python train.py --n_layer=11 --d_model=192 --n_kv_head=1 --d_mlp=384 --norm="rmsnorm" --bias="none" --parallel_block=false --init_std_o=0.0 --init_std_down=0.0
Each number is 500 + 40 x the weight over the matrix's rms, rounded and kept within 0 to 999. Layers, rows and columns count from 0. Numbers have three digits each.

# layer 5 MLP down (transposed), 384x192, rms 0.0728, rows 17-60, columns 0-47
519492479548510486545491507472504520499533593550548476521487539469515491544545509524516479478504547515429555495542576529498470517467480462500503
434490519490530515514486482490487431483494537483474501391495527507551422468455472484538506502455588463464574570461508562505533493517525539487464
456522496483498526440519440430475473454550508508584518430481521567537460471493514482494552518506515470564432410552493509516540513583552494496499
555462462499470499456551464542519499549451485496516525472491530518530521471560452493532437494543455437443548491525520530473509572460498477469472
545584513495552537502522550458495530511536417513404533531516512515572537537464437489529446497447483546468505468543552519487490493512549476422486
526480414552511464533513429490433429502464446543507517468449512499557533514473501514474479476467477510579520544455512498489514462453608463508462
397480510430539539475516505574448486520549497445513534528431509511472480538426476551456476529460545537482483498507449553476496466484543526537465
539528538509511529445586471493577494466444475517533501490475521457409485488486465503481507544434537561520460518540497481516457487576449500431584
486539514481517476505440493466448445487438488475531540480475528502538494484548512521464559478606534570449506485468553543575573469479477486483520
478486514486547499540492480551477505490428470538515514508473485557448538476482478543492491478470439529570536578505495538562488481465474585487479
517470526509516467513541532501493469495540490565508502514473487467502504434470459454558497525548459507550529456547478605538573503470482523423488
450591402495480483538497498435483468445518469550535441509498544493567568484536536500490474527530505425538495527504544461492531520573486490517514
491532524543496522465469488499498504476419482431500467419472550529467463551501596507395479518489509573470544500533558452475471538480488496538474
451458529543472504563517422509523512452387469501478503499519584492475520498490537481474532543555537500457504570496523527547450471542456440547457
566467484470461454454453495483453553503498528507500470519415496485490462633590445494499381548543452537449545492527501491421480388512461572524482
533541517485513523506542497478536455433483542462490511521497516471392465516513494474523478496503524505494450478534537498502548542437530554532533
488447465510431461560490585500575491492464485566546515535480461449538510573441502475501463484491519527526548513463578495554454550469460493516466
475455569434509551471500502478451512438500438489501474514481465520494453503510606482492497445517513502499505497548548512468508446494486565507507
442498521498492492489500458501488515494468525539549533477497522499527525530485518417521471526493532519509455433490531536478507526511446495484495
503532505419584450492532522495476509492528573436544538500531525489516478545487505480569420461510460564522485502565454554498516498526545467523574
461467535473509558506504471512490509527490455565589454497514524524474547462506493485464496503524437499534557522461525526509466499526402559510542
439496528506479470443527503488547510465487447609548502504507536519489514475440527485418508498507512493423428574533575571469470563464533507574495
581533520421468460561520562548464455549489571504459541450511579521399467425479497600448510452516488504479491494457570473506469545504533490459453
504514554448524531460496532502519527458504481490522508479477470530511501475566475498507502517470503529507509523489421515462403489535468482477498
471433532489488503411472475508559436488450484555512457557549473507507480550524496544517484485440467489491527583520473484506498511473446490482471
524530456511573466470514474512469477493513480505544528526496513475469549531396532438503457512487429486521529578498451423444559501536438509495501
500490453456499535492523482495499472457510513446524487493514489556566581478533535546510513489501471451458477485488483506419511495450443401488497
470510488475425482524469488551490552514535498526474523522483520514526529412495520502488517542524510449490496526524495521560560492515493486449430
459434495524522521472467469430496450448515492471542503438533563544573531461600477521455499491473545491483490543500520488487554488471458470403446
549505470420493528546518481450478505412530547488454499471534447453495502526534545480478523451507506528540522549514554533525488484456489500455441
537519532560482587533492458498546557463498492441502484537483615584561576463516523518562530491458449422508500501477476509493509473473513458481426
428507574489531422493503535467526569495555445457438473551551479503562460507498511451519523479495516457499445521530506522484539537499565542478445
541487520486517471507511592495551466536493488462474462484495500494463518497508451516501540561516536478518448508517514557527464577487448496552499
464522500566557516524544488391524459478471515453440500524570524529430489477408498448496515474422530449553526454485492541469560489471521478498493
479506517491478566444515405496509475513550527524546532489517460528520518449459458544498504511479476520543529464414529540508526447514498505451489
520498480540527518583528465475493548502522543529541460574486542486440538615461487482498459453538537431570443450504518457501483489471447460454463
492436527493457460509466470491476533519492461523495446531485474508499448480515511455493571481516516463459520502420485498494505533502513483462453
498470518518443492496511496485456473448478547488547503514460502496425508412475514473558520532507481570478589487545527475392431556513489491462513
505498421477542498539474490506526451439480467523436431491550570526471530504514479504535501493624504552515460417489488463498454482473494548509506
508400473510545526451481388458549514585526450536557547491479511559548534486488491521575512521552501527532430449512467517505494524471576484515466
555488525544496469537480484481518517474535457464486428575528543467460469479565544542571495478512579547540423460514527458484494530492559548487460
592533406441527466538512416492427477506584456470542520490449525470427470504500428481468534500559498507473504482498534476512493401500528483560477
492519533487562529516474529436476448462501486543581471494523547531469529558508442444484553525470454539516478555528553529527519449565530509468532
451526491447499499516514417518471497507530498515487536500509426505451499509524493471514570398554496504540427517498468559558483458462503456596561
# layer 5 MLP gate, 384x192, rms 0.109, rows 18-61, columns 0-47
518507546491433514544512442500508540491439510465527446484532577485526465532446488504519473374446527535436550446552537532478501545507538451534466
459480527510545552485542544478486471555544467468535509450458555504523481508537510516507607582469488482446525507499547497469541500526465503504565
495516505486505510543473508478487481547504497534434444467597466500493548506467514446523483461571523490451569480486504542444473531423489470501457
495512516520452449543584470446507498538553551507475558470477564469456508459500508478471522499536491489478521482489462496539494459491519525522521
486450525541475508527498484487470449486516477437518464525548500531496475554457491495438562501475502460521458490517578510473494438545533496414480
562475599472495564514440544487553498498494533521547503550507531517488428491471485581569527514527543473461490500436480444499564467507515425495525
492480462488535453543547512563482536532494485448481474498483506473539468434550537508541544432518505486485454502482488543432471425583518498455544
505529500472444537489508486495411596560540467478554480511582482483522497466481519473495526452458487539490470566479519529455495455456503464471488
451452499405459478462468425517516497487453454508529474456552466464451522459450491510468450492511485486524475529551492540528450489467500476462472
542510485535585602588469545522486545456490468567474371542477523474535506493514520481543545552429550552500520448531434524451464558531432502530503
486417521488487520508553520508434513545549504434522535466454457544452544544514513461492538499413492511487534483472480516479499527451491506513508
513554516555533454419424570529498454487508455481496469466494500519510494514470496521454563574483510555487482529512473508477537495441497504479468
538453541592469527482451423441495458552501511544511511485474499514605510513547587448464479515468553504479545511461478489511519435464499438549496
491504551434553510526450454591533455455538516520535528575458506516489469505493462487484483465457530502507494528591460529538513485540490551624550
540534496487498501468454491456496403486503460495507515558478498482439496510515511471468506487487494506452414489512433556526525506423474481515415
459495511468500446524557498509480526486447521529498506449557513494543514471427479510459452465493451488457511471512528532511570463472439454467509
473472478458501525445449599517553401532501548523524517557515491476531518417527534520449491485422495468549534448585499611509424539526496469493481
502529508489572532523493515443512509493503529475480487486563543587442444457457447482430514434465486505451489587527454486558523528512509514482483
568595576503419514534488493516538457498586490505504513479503496610482485459430467540492543452544523511497544506506531462482527450386530593503487
524563515465510444548584497515451479431526489490490486530475561527498424470574536502545512524541483534452497476443526526566457489481461461515545
532506452506514514545498539472503458509500575523524505531496544490457534548449518588484505433441486454474481504490476543551516463499440457581464
559502559512451476461555578593528559500465479519486477547505547547561508436491538505541487518534495569489533532460496551524523516427435513458499
485502472501481574562490488551585450498470583474499441481553471496537467509446496507480519439488503434531484440525521519488486495458505489473516
535453567457523514548534473511496504555490501517523427515454429510607513468521450491532463482503520562451446577523505471434545488552467491484536
488504496494467516583474480488586534606539453423508504556533431499467532559475508491477554484535525510521486488528494578513486462489494449439526
490506496497483505544470506508558531552592531498505506514588531519532456416486402501524550428475568492549592486523441393551556488486524504515517
581519549512443513473496429494531515478505555483467532496499519443504463492519494490497459593485514497548473586536540504496447445439499462481563
475480491483501471575431515477492460528545436469442457486543545589511481497523519462479482518567454517476582535569468549573514561504471508502441
507466469528559504535538422481506471538492541509490495509553510502491473541487565459578459445489542468497508487473482507508507426556508522488454
458516546551488445509541471394455534519522546471515425441525493545582542498524520484484481484479478523541463471567497498453490530488550511571439
519479474431466485513516445514513430506424540515546531446449494539451449495475480493513485534502455554533490523486459494452576488539493433512472
503487475449556517582499471565475493509450468569446519490497488537516453489428564473498477472487431525489474463495492537554514465500419511497529
570545413526496487586480506465483450490477525497495501525502569475525515434373478501557530498424401518506484472483436518487480516479503429444562
466553486595483495470506513490577502511534496431462505558514563503518582492490475459455496465508468477483500417503539562492564486512511506410536
421458600456556462543450490499517451487545497496544473479536503550500541481521476491502539586446494488496555476469556531504473432447550443546519
474584530488474459493509430541555487564501537531524524478493473467489516433482482551573451547439498579499514530567508514540482481508534448548517
456492490488563479524499496597501488567481462573440487524529546533575525483476522554497508501452489471486416446495484414574524457464527551548485
576532436492602532496524506475500474557450489629527529542491534528570495470531541507411458546536553526493500508464507506513461455399441510497517
489505569572532487497570564521440445508506520565550537511492529528439549519449472532489506516521427520544463503566576520511484569525500596573513
431565512511474496496510557505586468524453519510461506522534504558487503529551459449481475528473525509493503478479541550508485449455441452504507
486485471553504492521549522492526479605555441577553520466533485484439469544517495448532516565510542473461510523400474480523545484523513446488549
475511514415512569537462496526504545533558535484546402505501495540508492514534479504474589525483565472481494517494473443468515567507466475448476
478583493527483501458464542510544503499547573570567501503519470506487474536511505492493553503532552510523435539444511432514499497499582499534579
528516557467489506560519507489466545467574480570481567468506530481494544523441513511492449496544543518423550486534550600570518491557477506439609
# layer 5 MLP up, 384x192, rms 0.11, rows 18-61, columns 0-47
510464519486490470511457502561500516467533509495549523467467516480544516437435493473598500449486540446544566465549468528532484523456524493498508
468525464523561483447517457490474551399545552505582529464562505496478500452550477477564481416437494511441416583522536492585436523492519460496510
487485482530481507473429486555484422456466499522537470551528477517490505431439530557392534512492503501504432483531531461519518465581520525492506
496520522461520499489487441460521472513539535490474549522568422542517490550542525522553545488519555557527438498491430525462521433484563507486489
505472543506489532567590468479541490504514451511457454473490518540542499515512526471516483480553545510448577430528453482522513510513489547469444
501494490503495549551543491536552550483501459513486558567523529540409509485546524550542545438473481524529519460483531525506476386543503517466517
488548476498516452445511602482527545465529483464506517480530440556416470514499525521481446490441493520440424493495541505560483566453516524497506
508468505552489567568584582522589463531545495531422441497519493574437487505480499493519547486516532495521563473538536458476530485534453455466508
417531564497437507487547545518434491490507439550469496502483430581425445497523449498453553462532436528468507535475534449611530513473540417422495
528502440495462529475498531482527503458579426532476483566572494506383453483496490499531516443497475473526537547490479393533458538494480572483521
488430551465502500497561486501497529510497525432419527524434477535386494545441467499533468422528463500497445496523473558462502564478458528511516
493476546452417452542517503458510459413473471510464498522538501456506465509552454485550523537502551493418458523449503502469471531502520471557600
554446499457587511535547506450563534514505470543446433555480511494545491541499453478506561514473495497489483506500530584489468534514474517451521
515505496468470504399492581547496537466449530512484499459528442497547513489581460484524566533465401480525450430569457497468457472565462451552533
585529576480552436553521467476570472518470534524551525465589497484474572551484525517447466485481513468489475510503512483523430443521575480497431
523510511496516515556477501473490522437521452480497478525560517585540445524498453465521468523473489471537527504479545540508447504467482530461500
481531510524514523544506481443506480514540521467489521528478551449458541513510434501520481521518536482549571472462483504507485497446500513512473
474433512429537470503451506510496498502474511455462515519481482527578536520488394597519502473478456519563561589502512534481551479471489464488493
554467496444433532448429536495518380511556524479472518503503527493453397493564524563432589501511453540471481568541463492498497531473471552494485
487520470504446466471478491474467525493483471554421510527478571458516430551587435526469526485461564516486493483468561479470490497433469458521478
423514502532462484452527542513468498539474455510496526481462478486411447456486570556499487492451563514446500429433504487490479501480496491469565
594491464485488560558479488539532478455491540489578596525543533526520536606498419524413475454419504527574511494519504507596539508524499546508504
485442499468570461526492451517489512508443495521537497482487536480552508469460531441488534470462472533487458507444478490493522475497520519497455
470510487433477446465497431450422512535535488546414466481519442510466537465503490447509443470474514500408477568535441469545502494451471498498469
502574502472551476483537539502469465501534485498508511521451551443584548442436470464565474474497500475489496546515425490452617465530479506537487
538534510484541541439492541533474450515477529470537437510444484434474436485459419489593544470403553475538514485481494392537498523489573478584488
431529440460526511551581520514582527528575605492452532528514495484466508476478483601519537445410447483512525432486509570506562510484527456496434
449570446474536520511480447496539525549528466537504469450509539530535528556485509534468480445537471499566460512441562521497492480545533446394505
511493470549493572455503517536439508563493474530488490506489478481524489533496575536543531533521542510480548509518458551511562477559541532480498
542447505535418524486496461551505443533426484535422563464577497484462452461468444561502496472581500546502473514467498565484460500480527516451556
492494446410573519489476522450480450580470457455533515465535546483471585525532441540565471565507451478424496502580506486485463505390478532494491
507435442474523544558485520506580527535523518549516424428539537439471487456429510464522501603420492538448560509521505547564512587485496495520503
587463461498418484457493501478485560515499482497524487487504439521464450491478466515469425594443480465550497466530491524481513530572485570518544
554474485495541586513507515460436506488574512496460520556448498511459605515531500501441446502485472506464561482582512521503499460442468503485477
466520569440517514533449555464600550492471490540461486493511499468535506513512475501564519527516516442450486514492491472531503493458540510473485
532483445510499561442541542400481451536449487501427515438540528520551475497482487485490534509499506494518496445534419498497538499498477525451455
497491508523491502426537488510548448503480493490506502524498476485542464515453447475524530480490484628505614532535566546471545497464494427444489
532554411508496523502481485486592483564504527559547516496510540529501496518490510502555499541453504513442498472486508523559480480501480557483476
553567480464466515549487479445531554470497364509480567504546534510508497447554520506538510569498533512604555508552570467452592460534520492409505
507461467517529510529518490535472503537474437553512461453439464589552490513516540456492588511453507495515539540446538495554508564509519521569512
514528522547510466556519536509504477534471549521500526472449510489414527483453553528469506483487478472483523491443551513515473524505517445483527
433515481403521538469479480506492468491575484462551473432425550528594524440557469448540527522508523445435466516496481512528495551490519515467479
482514437503532500459433491457467441506450510498447517570436574547497562494482564533501502565439542555506506500505440460451574502455479571498575
440500531525476467500484509445466505453494480444547478532503517484560491507470528567500471568512525494559505436537485519447535553477479536524537